From a checkpoint of a small transformer trained on Wikipedia: 4 heads of 32, vocabulary 4096.
Each number is 128 + 32 x the weight over its row's rms, rounded and kept within 0 to 255. Layers, rows and columns count from 0. Numbers have three digits each. The size before them is the row's rms in percent of the matrix's.

# up: layer 17 MLP up, 320x128, rms 0.225, rows 178-244, columns 0-63
# down: layer 17 MLP down (transposed), 320x128, rms 0.218, rows 178-244, columns 0-63
# gate: layer 17 MLP gate, 320x128, rms 0.221, rows 179-244, columns 0-63
up178 093:168140066100136102092143099101158113174165096105097122145123111142183139127140135141154144154187133118089147113126104086139128120142129124096105163117140175153089090139073119083126069100189160
down178 090:058132093067147168173127123134131127138090147137087109110136092052111124160115127168148160054156102189193113135151139145122153129086117088120123103123098198125115169129122116084135145116144068
gate179 082:159173145109134034173117164115102189085138126161156156149133100127135099129087100120139069155153100141161113125147107176142139174114134122121124133124113180103100120168147136106155135073113124
up179 085:099153148153163152085169123121124147130078166140104139223151192123117128112071168077151140104206094127169139116127118149197155113101182137166148116123104109096097134177109101129181116068186140
down179 087:105087152116157077049136154148133137118129124128103172036126142151142113137147197146154129148142148120092163148141178104099082138130103130137149152108083083118132155144110119154140130154117076
gate180 101:155163126126142126101137151177137153092099090132120130136133157111034123120108120146172104196129085095114085132160139101153125218149107142117089146151102156140166081103085122095098125109128120
up180 088:151165131132134136132140153230119164123126170112109175161090119101185167135153130065115118125140133225119123138104117223125147152119152117133152173157152094137109171072120097185167179086091095
down180 096:133164174168182158116113126144148167097068060185085196181120160133151139133090122132092149183116162126085111115143167134125079156137150168084130099149103127115093059182169114163115138110128117
gate181 104:147113202124184128111116104064124136114119123120145155128153050128150093076142087128134123143114104127141184145116093131127148130112093103083145134164142094144113109127097141065110152069208161
up181 115:158110164094103143154177121129117103167120195111177125130097140109067145129157129157048102188129155116063143122079160130103108138181112132082101121116164179130115110158130101166155165118160160
down181 114:138169082144113134152152113149080106075166145123118081109077163174118101111072121112157171095114114146137155176092155118075109146166150174120044135126135110064153131143147173086181090146108125
gate182 100:150113158096156089141140137107097119121180168078084194075135117134130140185077122109139045118123149112139128113104100136144084138051107166138128154136144153074160115141111089090123146117136150
up182 098:148109127091139138065134134205135115142149130147152136201184183117159075159136153071093121115114141156088128141099173104133145112123082098180167186115043123124146123110131186174135070126108178
down182 102:129126124125116082074205063147150158136103114058094146127123135070130144151128161103215109119093116147132172180077115137164192139059149176122184092156154153081120087125164186123114098148094111
gate183 093:160030114123126110110120187124153125088147096135064136193131110130122103147118147153114130130146152102145089162157106124081158156140103122134118111136179083153156174141085148194106052172091094
up183 094:133085087173112136129131065085138169184160101075131084156177132094127099094172174093093158116176135140129111100150107119126051109107115131161094125075185133128137152134021074122136089120100091
down183 093:164246166127167127147149115081078077144126102129121106161215143136185116101107127184157065152102093131112157146097154126118084109109135135075052124103098135157090082152105166116133080140155141
gate184 095:183141122100112140140117112193105103152157147126160116120167116092117161189170120175166144126121103163107100151128165102101085104118206140127166159138151106144153148083207147156163103126124173
up184 091:140143127091134127105142102118131122049122116134134119091154176183102122151091154163099149109171098165140101092105187094090164177125097079089147119113100108137057165129092122148059106161137116
down184 093:128125113136126129154140163118158104122155033071135117123129077102068112103118105112113099160091182091136198084138139129148077072133121118137150129122140084122133081171162119140065112134157068
gate185 103:124146162104080183130163084078101126116100095169178117154141137128042092139134157090112143066164095179164127166141151206155117135105122096124113123137115172132132109067169153145119118138103138
up185 102:168107241110115133126085164181147153082147137143090148164117116099114050114118086082105138093110090117142100153176118131158151152114150110127137093163084181125161096132129204081090176102121129
down185 097:114111088136149103159120158090112134113194145138158103094109162108136139154131187076146147131095133173131141124106112146120103188146071115179118154112108055145107131158150112176153028210118173
gate186 098:143091136121199147092152075114112200111128158151091122123112116172193132092141120151130052089161093154131087129147139087113115102174191148167115117127179153121076162135161109114058153135132131
up186 093:137091126172160160149100117147148148098123178142129107163117039084129107133113107080112166052151149066131124171096139081098083127168166178141133156126175140126157097116180132150098167138115163
down186 096:181139165120103114128096156111117143141115077055150191133130133105121111169092124124150129169077177103096122136110074173107152059099120202077125134154165124124092129164162193135123128117138142
gate187 095:082157163106116127143117174114176182097091148131164090189092118164129157151140106105128121155147118238147095111159073133120138119076147132129137162115113133164073180140146106171148184136181098
up187 095:127131197148147116120186099144129086147018107149107157155118086150145115146088122127113120126144136165132104099165090099104109105137101094152136100070112185156079154108126069130097114133145083
down187 094:145158150126121144153155096169117151104144154131120146148147157173138127187169116093114126174139142099120105132123180110212121145126073172118118160182146147125117154155137122147148140175145142
gate188 092:108133168071137188147115138135109117139101118122109170113119148124164169160099142118089176144059142140081132092100143151138118129099152141156089183090144144164071136085091105176129104102125135
up188 099:103139131148162160124144137136139107104187129156146159190116141128129169126086097106143158144133102174107127109100172135085126132102121081163098147109106161165032168128134108176124143103128119
down188 094:137120105114049066109126140127133140131089117119115104108140173182096131089148148126127115136163141081126123145181133083114165191160158092131151186105184108062183117114167119078154196098211183
gate189 097:115118103114183117151105106133143145135098169201107202162152139132141097157119130192222152148135090142170189140133115164095095152146108151073143087140153162090145175087194091124126120088144151
up189 098:179097176123085123116113120092126090074146136174084197104125179171168150145176117148146113103109185086128134186172157144136125127146080194112163176173115113218108228137122137123115103121068080
down189 095:123095124068166123130108154051167176085122125131091135138073131109160077128129145146129116139110135120131097141108082123085124121118142124099121096089098159132136180156067124094086131101114102
gate190 102:095080171129141135096204127163110131133071148084080120128144088158098101100142122054131170142088107097173148117116100085138099147092102096133101119131167067163184199123106118147072170147169110
up190 100:103098158177106126139141182111109115168175106114136140133117171145171161195153150082078140164153122186177116149164129173189151150129187120152080153178148127075074151154173137109128082166087144
down190 105:093130147126179140105134155113189104131129073137175101122126157108155190126139166155116139175113100147089120130084188141046117100078146139121171144129142110116160162139143207146139101110116173
gate191 098:163122119179097157167062129107104157123091147155119173160132108106169117086191133117146154139159114126180178109151132177082115131101103134081089158163094154087071075131121160158125187152171102
up191 093:089068149174163147127051140090132102101140166134105202102092102105174111168157091117135200132114111108159157135172161137081107135123129095094168099116134101124141093091151088091135109122095158
down191 101:048178169191190112153158172134106077118095112052134164088060201195101192094067122126070108082125135137119127126073103120122152111148134118155126120180137137049146136100096108063113066133137126
gate192 101:126126158113121080139106174104128204117210082078121150133176198172156091123155153178126153130110139130077102139146132095058110129131113157118103103148094183183112133130093164084066139078154106
up192 103:149111142087128121089100119077121116184116154144101123119172136112128007142154080117098144066087105083100133145091153067143136098168158187114139117133108151163114127151130149104121129146155128
down192 102:115116130097118127167127140119124061120119173143142088070136117120103163090117066079107067159114146143158073130117210176151171161141163099125162171119104140124092115141158141143113119160142147
gate193 099:161097150193155091123090143120140123121181230127120130092124092173145136137108053105100074110141174122071108149150146121104099121167158097106169110117101136127080150103154114134203178103113130
up193 105:125145125109147100109127080125085139097160176103118136118089085178097153143110089190124143146117129104095132170179132080115184094112135086081162147106104108114129176114166162104140158112095121
down193 106:158108138156180135138112103102088106148152111153114072112130109117134151098145116140127070180144074095140149149122185110112142127148076131180117088132076144125080149101162139159195147133145213
gate194 107:161092121085166173137117081135118118137105101168139107108169168170093093105105110156111118105133094141088078121138188097116158199121066135134101090138130129106094106114119078143137155075183092
up194 111:107135115123136131188106169121127145092119147132144107123164068130125101133115157102226092068123100164111154123135095173143121081188146155233124123104134160128164109080129142112147088166128182
down194 104:102153147165118122141111165127141142149081079138167105120130062182165186092118104144132132186212157148107101104162131101126114132101164224159106141103143135063132144109165113131115098135069127
gate195 101:148123190153090162133100143133151185138166141095122146129151099062099155180105110085231144143141094071131163126183162156111139171144120104106161167124135080153124170136123097154173145098103149
up195 101:118116214126130158165146172162143170101106101147122114094164133139095143118114060152172128085146116073181165175126133143164149144124169129121199125159137115152105137133148112103102158140096152
down195 109:128128097147109089105087127102162125158175079172126154111077093131162125069092148117133107130100162044174087125132107145146120208084171124123087058126131086081094080183107132117128165102092124
gate196 099:169177121049132122084163108144131133134168104148134157124109152130090109066140152167069182142171155131143105126099131086143103111058123102102080105171141110076126211117109153155095119174140142
up196 092:131134091129138111114112185121120150118045121143138179137100110112123181078081125116070069103075158078121147104092117077114105108114140174118123192145096097138154123139173144146116132135108163
down196 094:072164155098096179121141158074172168113128180183125147127112118160125171088134102133142093117164099094116152125134136083159167132128143103173148122145093192091063106091129145148100119111162172
gate197 099:160127132123123178110077153184110132117082194114093137122126083165126087157147115158117119135094108204091131075118064133128124143164123121094048090066124172124182092083066088115194166111138110
up197 099:166140118055170173125113200144131125158125125102129137101135118138072132118094133126115153085150117145186091139106127092172113125176120127117151136128128144128072133139197158049117166079111108
down197 103:117099154165143158086077109138076204136142077134111111166138151135101103131150082086090120097129057120140070129113125137151187140150123168100084108139170130105142131169170094124100083075157119
gate198 110:137169165096106108089150123154134121109128130143133193167093176175118139171143107105122159153119123076155135120056065155111072169137137156132130140192162116120156121067129128055110110130144082
up198 103:176143165139038132129117089041128127142127164095107095103165119151120165143151107118128110169114105132140184109099135139152117151162083173083142104181137118155087090058106114081166114120124100
down198 108:090134161149141079119078068126144194135100131150113144147136152136089118124169150152117170137150175126169133082145120149152145170121145119117134135146132098125135060144139092021207081093099056
gate199 091:154116132096124145190157119083166098129162120116122175133086122159078142116131105125113128160070142088158137181116130164082127127116156083149087182155123125154172148091165155099134182129115144
up199 092:128131134180127155132127078124197139104094090129146136074092127121125114111124111137090199120099134169144127138146084140151076147092120111140129163102154091100132129097107133133109065129172110
down199 092:099141121167128111115147116155111160118121179119134151139103158179133133146095138122125131173114128112138172086064102180095149132144076107104110149117141139123095116141132064137134106138128124
gate200 094:161120119092109119115182158044127160147090151113160131089145103105108096151153123149151118113193116124095109119147109127120116142130154116097181075127064149089108099060112118114135082059195081
up200 098:211132133112114084143147167126104181104112153129141144138167156127103098112120118120164181086210121166116117119177125100073080063162148113101189091160132132125145116048078140133132154113172141
down200 099:123144101181072135124105108109136139095120109175179081124171119143143061095090152137132182141111096172158127142135124204179123108099148120112098124070141117140137172152099117163087157124102135
gate201 108:086083068088185134079067165145126123119158112119069159142142181142140144127092122122145108156118131130165117128159163135145121122131101118156164098143172148092181116136159202105078110154206056
up201 101:087044137155122101096160138101159120121156108099150139133125157179084158148173096094124080146184127123125137160143080186109147148175106095124116115142125159159138112192125112195213109166110116
down201 102:107100133114158115084155164154101156099125142094153203155192119128128101140164126126101139138114186131117054142159154137166145075137146068144137061167122100098143114089137168140078156121180109
gate202 102:121114124127096168133101121171181124128157130121062116116065118124124088167136154161099124147116153188172117154169122119129080151137131114142091132098160091058145106147073155045105160134186145
up202 107:082141081085127133092113140131154122107137099073171156082086102074219167080194172105127139130104132140128150119125175132119095116135097085095155075105135048055115162144171182116119123122137143
down202 102:160159144108116113088147221154114097158080125163157169112146097151164129104147130148144098121067113038115111141171154131107176110092098142080161107135131130130187107194125087110153094080158092
gate203 097:125111144089113109158151152157109136152188178197115154147157165110074131078160122117213158090103143138119128088159165080162166122121136154137168093129119108121095117162153156107069136138137123
up203 103:097122084167128146134154128118137104077189122136159099121129116126157127175118058092160091140168145132167131162159132133148118179113088183073103138182172178141122103135116128152107082142114099
down203 096:100173134126116171135165154113075082154111113153085122173079138154177114112154115093088075112119080091078103123089164053139120154195143211136113121124118099125046157123125117138038101139096087
gate204 089:099115132153154130037156112104124103142117170101154148161142127075064116103146121087098139161123159120191087158104156102175119164129084090058147135216139132138108092068115144117126121118075100
up204 100:141122126192134072146098116082149102102082160170169088154152151095113101177131099114109150129156132080133077116126083146198065146179102091060172147153158101156153091086057119162063114122117102
down204 102:110101124131095137105123156144077123066133185074085111134138123163107073069087134125067093159137168109134123107092148098112136139154128145114133156129140148139109111112128161127141155147113156
gate205 095:142102158152153125145150148170127072081088139141158155089043143131130095057105102101183081226147135127129101092119175136101163123130120116114137116186097105144142125073137115138102126074133122
up205 098:090112116106129172132136153142188114168134143198131120069128100134048148089141107143107119151124152174137081108132148143173088092096170134158115127125158097124149113139073159112162053140007144
down205 097:125125142154174126158163082089169166093149125129126138174156122090116130159103131133139143081135097117158117089107114062098132077127161084081099122143203153146137209146168189170104191073140145
gate206 111:118064154138124146120089113109140183066151127093101168111094133136134105089210131144216166136141107103158142137101166127062149143162135124237043181122131122158110073132143176127161120099116159
up206 105:166112148104169172161151132124131078140159113099105169083109183123083144090070152164146089097181156104101113079122115144109136117078154104108167152175139144153138144068151086125127123177110149
down206 104:160115170124122136113095141119097105138216136161134168187157174088132121131119066120100120126069194195114133182109121094102102139130121123118149143090100141095135125163153029134140125178024080
gate207 105:062100134073132114106136106201150121158148055128134131098108109132143152092185076180148113122115154104156118152152122173125132175160108119130121148162131107073207139093128137131148111116161077
up207 098:128110179111128103116104068185179137145137160087143134122113152125070148166164157173113159127115110109126095163192128131145192190189147109080107105076139144143163098165127153139166131122119159
down207 097:163131124166150161168079109122126129112182122183122133179131136144075146152076071092066099096132156138172152143115076144106142085106108118112111147158136105170116123183121065149103138178142159
gate208 112:110192098185101145063133122133105181163132138156175126137139076106170120110105118103194091097118212171173148127123156149115088114135107175132139131132115099149123163154119113130131182067158093
up208 118:153107131136141127188198110113167130168165173117097143122085151080082155143151111153096109108121161182130115106178144067150113106139095175123145181096131123155119134108162214125123178105159150
down208 114:078090083139119112072178144129119126124154096139088121140246047133092119085152132086149068210099109114110120117177137118089131179045160167133135144052125185122136095134118102110141142150149144
gate209 088:173080161165095120098141133119109098158188132106153164099074083170197145136129119108164143116139140172070141153120151119073045159127107094156172097133135086075129167078138138140154094158148123
up209 090:096107189149127158152169107127103066136128154175119138138131144210161102140136179163121146182129176136090138150148109106106160151118147155133211138149109140140141136218128205123123171095139115
down209 098:146119123115065081125166075108154212048105115131116146126157079188131082122156125129158118074089129132153120151099168108155114142096138166112114081138111118109188126088159168144133153150171095
gate210 094:104140110119131148134148135114119149102164096156114131178124083123103148128099110162048116158115115156114093057087088210083134135117143104111077105119125145125133175105110144129159096057135177
up210 090:167149136156147132093117100162161141149056127110134134135124197123187127112162175143200138161128117185083130160187129133083138136058130108114137101108083099080089153131146120129177138114092101
down210 083:096164151120118126079070100153130143120102094179171144149144068113161114111197144108181124143118109136135149155062135112155072145089124105109152140132111150131098190150152141169138115098201133
gate211 102:148143118076148098156137160125124156096147097101132180138144142145165113103097101163109125116114161090116105107122082104145143091157067115103100153146156162082078180167099115103117187100170075
up211 110:114126129137076126113126131119066128137147088204120112185142153163045105152159111114166119102125174101135085118140152171198087132118080068125119112140095116144159162084172139120087121201135149
down211 097:159117072107041136128108191120120163157118098128095151127181082116130120124082083136114077113114136093138128140110123084120161081136043114190120091158120128113110069139109102122189113116078100
gate212 088:112068065064141144129109137147170171108121104113095079128150143118120115097177112168170140135119118164135128165105151153118054155071145179088129207055148162114124161110106136137187113191158136
up212 093:136149162179105149142123079145105184171070176114156146093130163149117123151124205116115181074120106114109120116135137107203086145173079081145205122121125158163130081159121141117135158137112118
down212 092:123076053095117098106181161147165152112149103102143187105117071114093160148093115116064122134162126149108131160160160138189136136104130094181107142140044128149097150099145129099083064109125142
gate213 099:158078141112103138138143145086102191184132107168142121122171152192177132082113143083039173103136127170164210140151090093097132141124144109145081162078089162130150127142075133169118117096150113
up213 098:109121115086111155061205159211128125116129135144125121122134148066061175174094175111123156108187120094099138127115166085129189141156164109084147094109183099156117085121192146120140111114106077
down213 102:094169113138149105136145108122155100122170164177129148092073014126163090146135107183095112123176123166164169155162084142103101099155174060157106142141123136152124059134170120162131112139143119
gate214 102:144119191093110147129141118127171159092095130085123073088101163129073112199153140170156127123171133181160122166103083152125114123149110104150112124141135135184142079108126102102134133138149072
up214 104:161088137175112193149110138112207126082114150095134088185098079125122096156138096124120127066148169138145096189124195149098157128119145133155166138109176111078137122059069115129107168137128139
down214 101:189144116134165147129130150121161156098111128123092142101091057125159086142148096105178129105108129130107101113115105070131152102157089125136185127087098126099113092090115121114124095166124151
gate215 088:160158119150101096162109175126114152121173088100182131107129112140192140084195121095130088100160127132076177136147097130035087093095142113068138138128146094087107137102092137103139145119091143
up215 092:100164117081128122141130174164131136100140140149119119110156116071111130114134149108187138127142159150120120118179117106045189095174108094122109124170128153104081143171149128115131118089155100
down215 090:052141125128139148187117125202137127121150133144150114084187179155159134105127101141121125152166159114125103140136083157121121156148078089138097129144124159131117161110076090157124119137112142
gate216 092:127151165167127152079180127111108188156111163111059100085128141107139123065109063041132149132146173110107107129121134111086099174155102118121142084169084147079164132107140169113124097093099135
up216 103:108139094140103116107175089125081186131114145096164137157048182104156130152153159111157110163132059149135161185134173147157044143157118144216123134084145113113104203106080113158146121125126179
down216 103:103100134100106160068125173160123144134094085200121124166136165127141095115086164147145107074137115062116062081046110098100105114155134140119179182184119101136186133133093148130159126087102056
gate217 112:076105113102146095160117164076151120118112162119165121166131087166110152067124139156115135130102128174110144117111117147104111135175154138108120117164108143114107164144102127116137102128144117
up217 109:116122113114155134174151178130155117115130064087169060087138158104171128117112181084175143155140109134114112123126068130098146139157188163163109127145137163094133145094133120113116110191155043
down217 100:136166145139148114153166114145165114150137138112112117119107178063172158120150143110128123103150076109163117173145060147162133060123104091162102094096100199138141148101102163139134114073122115
gate218 094:102127182119204172106096128127081145162101141086119062117105135140123105182133118158137102136114100143187120133072144171143066144072087122168150154132086124135099086107111141107174172122144119
up218 095:052125119114129136173135119134114129102153100138092158145150113089090180217123087138151124083114156204106128117090178092146112139092064073118138130112084073131122129115104137094094139151097144
down218 102:117165119128183115149103133132102113177108041108074120137131117097143096128100138088182064138088153133176123190088110062127135114148076140090112161103150172154140179075144095122166164141069075
gate219 101:126098142114132170171130142164168114084122167154094133110140161173115103117111136151182119107107093122095129121117147134072125160107114125165107090085120122047103119062148133110125088147205147
up219 101:116189135143134116121127059095175133142129118137147102138043120139175207125115131144132078159107192121125102118189135106121126187052102118164194109183152089151070134150143131149139153129112106
down219 104:133173091130136152128143076158123161101165138171123117140149068180162152129151137155179166177086142085111159111176085138075096108121066144136137103126084098109122134121097149113089163160077116
gate220 097:155073137155130153114130047094159135154122134135054131105095255142144081128138111099121119127076129067183132085109098105103106135123150144137083116149096100136144116123119139117138152087119153
up220 099:166099160077080159161134089069117155157124098141122089143105153145131087103124118174111188118105150063148167113098119127116168123083129137133136060141070114179152090113143179057132159066119155
down220 096:115145189154166145152146056138128112213104139120137125117180255133135135101149146099134136103075122086133095147130112124181156153143124097092174133110142117119180120093104142161102140181136110
gate221 105:069139109101108101140155181138148151125175152138120113090033101124138117123143107096105147051168152150126107103134118071117107109128127129149149111084104179137179087122061083183100147079137131
up221 095:184125096171117145130118138176150135170078109097103119132187136179139185113108128089118155090143136154209170156111073192111117135114105132143135108160138107114215095142134109124137112157112111
down221 098:118156144120111129062099160121157055156127117180157114105113101215130123164141155153111104107190138208130175108099134160139063150128176147127113127157143108088080187082114152109087151172110152
gate222 097:136102066144167098196177112124170109072102136142145129081115118127127153104139129146130090141151116175119140182118133095075108144177148127075117145171169134108082096101131129125152174156121111
up222 097:147129177149149133083097061105142163203117133088122134170125118196126125107187172133055164169135067122121084138215121155133138141086170164135157120100113105135145119149179162046103120152102163
down222 098:137130203112044102185068099116129122152130165095140102141154036142144095118165101134048139126138155093122121080129134123068076077111120136161145088166118137131120146144084156155147066133183129
gate223 109:087154100073121110125134168150169143142154144156135131102114133115130124097103160110118097138110098140155085143156091102127158157094152087125070194147137094153103097176113095146099175145177077
up223 108:119198123086153122100098088100100193101130120089194097118183105068164118096079090103149166085105181133126184105077151073129136113145090155105097098155095140171117119165135135184128127150083166
down223 107:122123146133113137176123103109096183144189129116116112167146127142105086064090201142084110160164123113108151129076167111121096098163122172140103055167121161177128105122145096094126143166113160
gate224 098:109112161107083125162210085118129176128147156095102115113105138169082144141156150109140117138119117145119137159138093150128193135176154190124131156124102179102092112075089084148159130108167154
up224 091:162070135186169169128114100120123113087117120116078152089087115116125101145100143150136180101118126095109179142121146129166144121113085121133137129086097088163119177122151205104158112098101105
down224 093:178159127147106117155128125169119120149163151086131144078120114202113138136080071113133111138082161103088061140113121149120117157124163178126171094130128134151116137155061178112154132133147181
gate225 116:109115172115129160219203137157106133101058185084094132075184166148103167142124122093104168063173160124118159104156130165081086118146129092114177111124147124140096160168095136161066119093161085
up225 113:095147153159135168119132105125133118106127134092092110093120183126131071137215150149175180125124203091143157109141180168146096098164111133134140133070161027139106108130147103123117110128198108
down225 109:132161164145148136178116116123179142119100154165128085118151175147126102162163112154096107115148130125094153090154155202104125104093126097200130111103135121161139127147123154097092172109191152
gate226 098:111146133119115077130127176123174179077158182122121136108128126162139085082095156112154150095133166156150087101114081140108163081158078148098153127125110111142095164077061168186149146134113073
up226 098:105074138073162150120103130117119151152157191094089180144140126122102081164123221155127148197121153157077122062182118159117131184157141198080141143202144106127109123142101119131113122076122123
down226 104:102143159102100095066156126204090143121076101183104144137158174081132136136156087124118131106082156157145154179147135066154113178117101104166166142157105130158182121136109133153143113105084158
gate227 095:127141131149117040121138168098127081117182160111106127115129136060197126104142155103096129124108138138110131140187145097136143143205076161135135132127064104150067154081086137127187096114156103
up227 100:088103188097081143118127159124094176127155133145111121101155112109146126110137110121121119129130082123156130134173127124137102166087082150132172145180142128142111159112135120144167117146092142
down227 094:082104161125136171140168117178080126128092077088100140199122106129163085114124085182156128119119127151070091047134086128108121083146134154159150121156142072106096139147146117125115100150088180
gate228 105:163094057121118132108190104159188138090132129144105107043105143147100111114096100114098158170160166181148151133118100106098145152141099131102079081144174150076103092146164177196124111115108110
up228 102:127118155159130094159096096163060100143173166107093110135186125115134106106103154100176108121145059172148163144127136224163137132148146141081078091068103152123164081106136171192115138124111174
down228 105:155155127129112128127154145190137068157133074122069117092046121098123117189098112179063104112134141120160181124141126101077076113133149134128112111140167122180111156127138129051176095164042105
gate229 093:144121112131101171113131202083106143117144126153166144069117106178091053101095165156142153108164183147130151118114132093113103126071088179146120138137092135086114076140110178162103101157124105
up229 094:191079186117194124071065131093087116094166124186169122083112145141086094103039174118171130123144143120134151165079066097162118086138103123126131144150091128193099085108143094141155130168145138
down229 094:128150126077194172117124147150188113124075148094115194109121158100147156123150104160180129137145135151176161137148127151189178172068150064064155091142100156149121133145152121148152137174145124
gate230 095:160131166125095104186105125109132145122203098137067130093159144064150100154127212162193089103089126134161114139091152104153102159046118120124075081125099210083109157087113164156146131072152094
up230 097:154210119133112116141147169118113109119154091140079127050139120121167158106130115165108052122112131138116101122127133072127127078036180105116061123096140138144025097150156136165122125057138098
down230 102:154195117173131114125090127161105118135143123131146083162158107095121153087107140122116093151092137129144136163101127146103138157103101122176107122071117131159061129136132089066094152037145180
gate231 098:114045097128097144099149157106089168112108111107129140188130117156144085113123136120075141125143121115158040152079094168147173143104163105129099154184064156161113073091178133133101150186088101
up231 097:114141168099150111130163135097193146101183152131168111075084132122120089098122182140126080083147083128095109166108162109119129181178142109106102124102114132015119117162100137045108141135116087
down231 106:140136107227168108162153069130133091125101138165189144155122164138103156095198165127111155134156171156095199140109161093116139104128138156195157098110172173110140150105059121130094130158147183
gate232 098:151131135093118115058131170118181172157155155105159114112081165117110064162146135154144154166153079068144126195103118080162110164113140154114102085091147114143107060147107173114107117096194094
up232 103:099139068130182121092094139093162147133117172110103182067025104158123144131067146098123180192147115128145111132100102126161152151101163096109151146166122075181112123083133126082083126100132121
down232 106:097077051139108091104136088115167124123146160094122124101144092063158123178103080117086132142157172136090128133158156082085159095128162127149105139126130189188126112120152149121106143081147095
gate233 104:168107110145136211056150123138161136155121134092132143144115152122101124176189069104100123116135176178177132108149110121082124131123129170196073114151156118121130130128125124159104121150194089
up233 096:145137123142065115108139144099092220146176103068135127190134102131136121129109156096149129113135186160138144109134087083122083099103124087091122157063081128155096118088139121146129103103115105
down233 095:081155170097221118077132122112145077125124144160160168103138138114159087121186138116088131161092111096112109171049170144118127125094084142136139116191100175120102154146168109115124161101104171
gate234 091:128142091104126108085103141101183185131082140077125177137167147140105144122092074087112195159120116162140110103062173201104118155143172121102116119128142164123139108093117180123104172182157102
up234 092:090100126112125195165199174105117141119101117141158138142096110122163144110143154161117083106139105167154119177187150181130084158099154122176086075125137080130144131120140086150120152142106089
down234 094:128134082112108133095123136156112155125123127096159148163119090206084139099128139052134122121187158121120094136111141136141168107160150130073088147104099138141042191131186134096154113097097164
gate235 083:181113083089124157183164144095100175114106131105106128133115121093150108095091135099091093126143141188143084104175095159179102138135103105095089102104176116140152145078061102128102156145128147
up235 093:129102131143101150075133130119135073176179154177082111112126105139149154204197123166155110114064084141151151197117158130150126083144164156159177107098100121122065116128146183145143057169114106
down235 094:117123121128164114126114104111122136120096070168079139165118096109093117114134084132091137160085116098093132185116125130068171077184171087070150160087157053161120161129209162107152125118108110
gate236 093:085133125082173170156133128089111160070130097097096126147123152163192137082100142118159189168158122141136172087150093134152079165082144141181119118111068155117087064108141127106083094116157095
up236 094:155105103104172142149101102110140099180112106110117135103122090110099110143154132194101072127056145127110126098141107179123095134105145126093126100152158111119173159120109138190107165142183116
down236 097:169141123132134131107154120078170200159095093129110166086079121137093098066119180146118147181094161090142084110069115141074171165109116148119116118109154163132069103085101115150119163123074125
gate237 106:107112120069138126135128131133177143100143116093141084104128127139121093113078170119114138127173126062157163138128131111090086066096141101099176130141112097113125154110161142110127090174090132
up237 094:143142139096135105130172077173101117162129092135148102193129155060119148128122092120191133118118122084122193109129080165148115139180169157107094134157160155178137219124091135124087104090163127
down237 101:070128170151181105167170130117130075180154153093043145135171096138047133132152089079080052156104099129121107165129101147111130172125081126190125135196104114183137130125179133137127113139160190
gate238 095:079131055140092136098132063208105183129177165074113164195108143099128125162135119068154099050106124163133163145098141106138159110105104089129105145101129136191099113103120157141165121104069119
up238 093:153151129074149161093112121176152126161107077093108168159132105083110105078128121093154113154157144168137138085137138119104110106147126104101126158109075153138119138139081125136127128091122172
down238 096:145104109158138095139122073120096139107178153087113133085116118082114107161155088207097116127180136150161134142127063089125089100162077086129120147103125146162173143089150156126177199122130138
gate239 102:123110182062089154141139142115085160162104150107171128179103128214111107147146108120105155109147173080162106130161131178139109085083129098079168128171104099142143146125102168153074157211141114
up239 103:107157144108125143126091072126127155136159079157133128099182095134104210171130132135134145134129073062128167187122205186139118126130139113080173127151135174107135148146186106135133078093107128
down239 100:168157137059188137127103177149112092110059149172144125163147129066098117116160179103081131166131167081107113109094137119147132092133152164174119083142155130123142128122145076140124202114136065
gate240 091:128155089151147180158096086114121064068085146114059103107088117097097144165105156135139154129127121166135113103076141139092124138064158066091066108116090123095144068111180169211050114151129128
up240 101:127127125150209183093128148115214100141107149111164111114112181127080173136172142087115117086186130110161118148173082110079104110097124087133118167154131181171151076133140057183092138143105146
down240 094:171116104097112149092094078169089088147066140191123099116215101189154143109096111123138135141093092142133104090146116087144140153117135153167139114126191074131155173141146176083140115118170121
gate241 085:132070100111090076151144115057155211110139128079097122150156141200146153128117112076136083067167114185105141145124171131102155139146144180118129122153126158068139128125118115147131140133160119
up241 091:170111133097096143133137122148104109068123145106121186143094118122137129142137113093127186163148108164187155062127096114129144089145117145111134139145109171141123092110141107096153070137180158
down241 087:079141131133119102166119165115195086137127169114113116126153120150163131106111114151106110096078176109173183121139117106135125146105130137070071134147150157077140104138109127160144105117103096
gate242 091:157134145176127142080082163112164115089092129126137119154102101132094195096168045140099123044093100141158053109134189149111163121143113176136178127168078139150147104138090127165082148126123106
up242 094:138100135075142116130094086119114164091110114086116111126158130117131129108126155189153128088072127074070146124116160098204054154115172124090112111066162092163108131142105175093117156106155117
down242 099:151136094090164111174116126116141144099166080134100103104158173131119164124081084126149138139148088132127134162112092099146138182147128117121079090150140097091151164138104159185123090128108105
gate243 101:178142084086133135158141094114185133133194153116103133160107081148171062161132198168099138137182093142147122171146087140175120157113146061167153085101139187143116082160059124141149180148138130
up243 100:089199097120128100131107145115170146100132129091060186179108116153130167127146130107176110134129180133122166170131113155143101090082082137124104163120152137137166105156206151108131160202089090
down243 100:109122155148103139124139144111204147128177159195114066094149090150112114144131179111181138151198102187177145148142099123098124097158141131079080115100150138128142111103136104156112126141137139
gate244 098:152185187036095113145158147103150086143168102152148182091114076197189119145116160108188122130118157188137148119129168108129138130119061108166133136102123129118100115074168103073097132140146114
up244 106:116120162161118117088120137104161084146082178115140113158190091142098126088170181119118089135127193122068097182164116145132160077128121154133156200104118134160135149142131123064136173119178126
down244 104:134124105186136156092106161155184045077137095093171157166123105128088090118151136129162142102105164093124116117096115147171141149179119160112110146102091168131161059104106102167140091086154127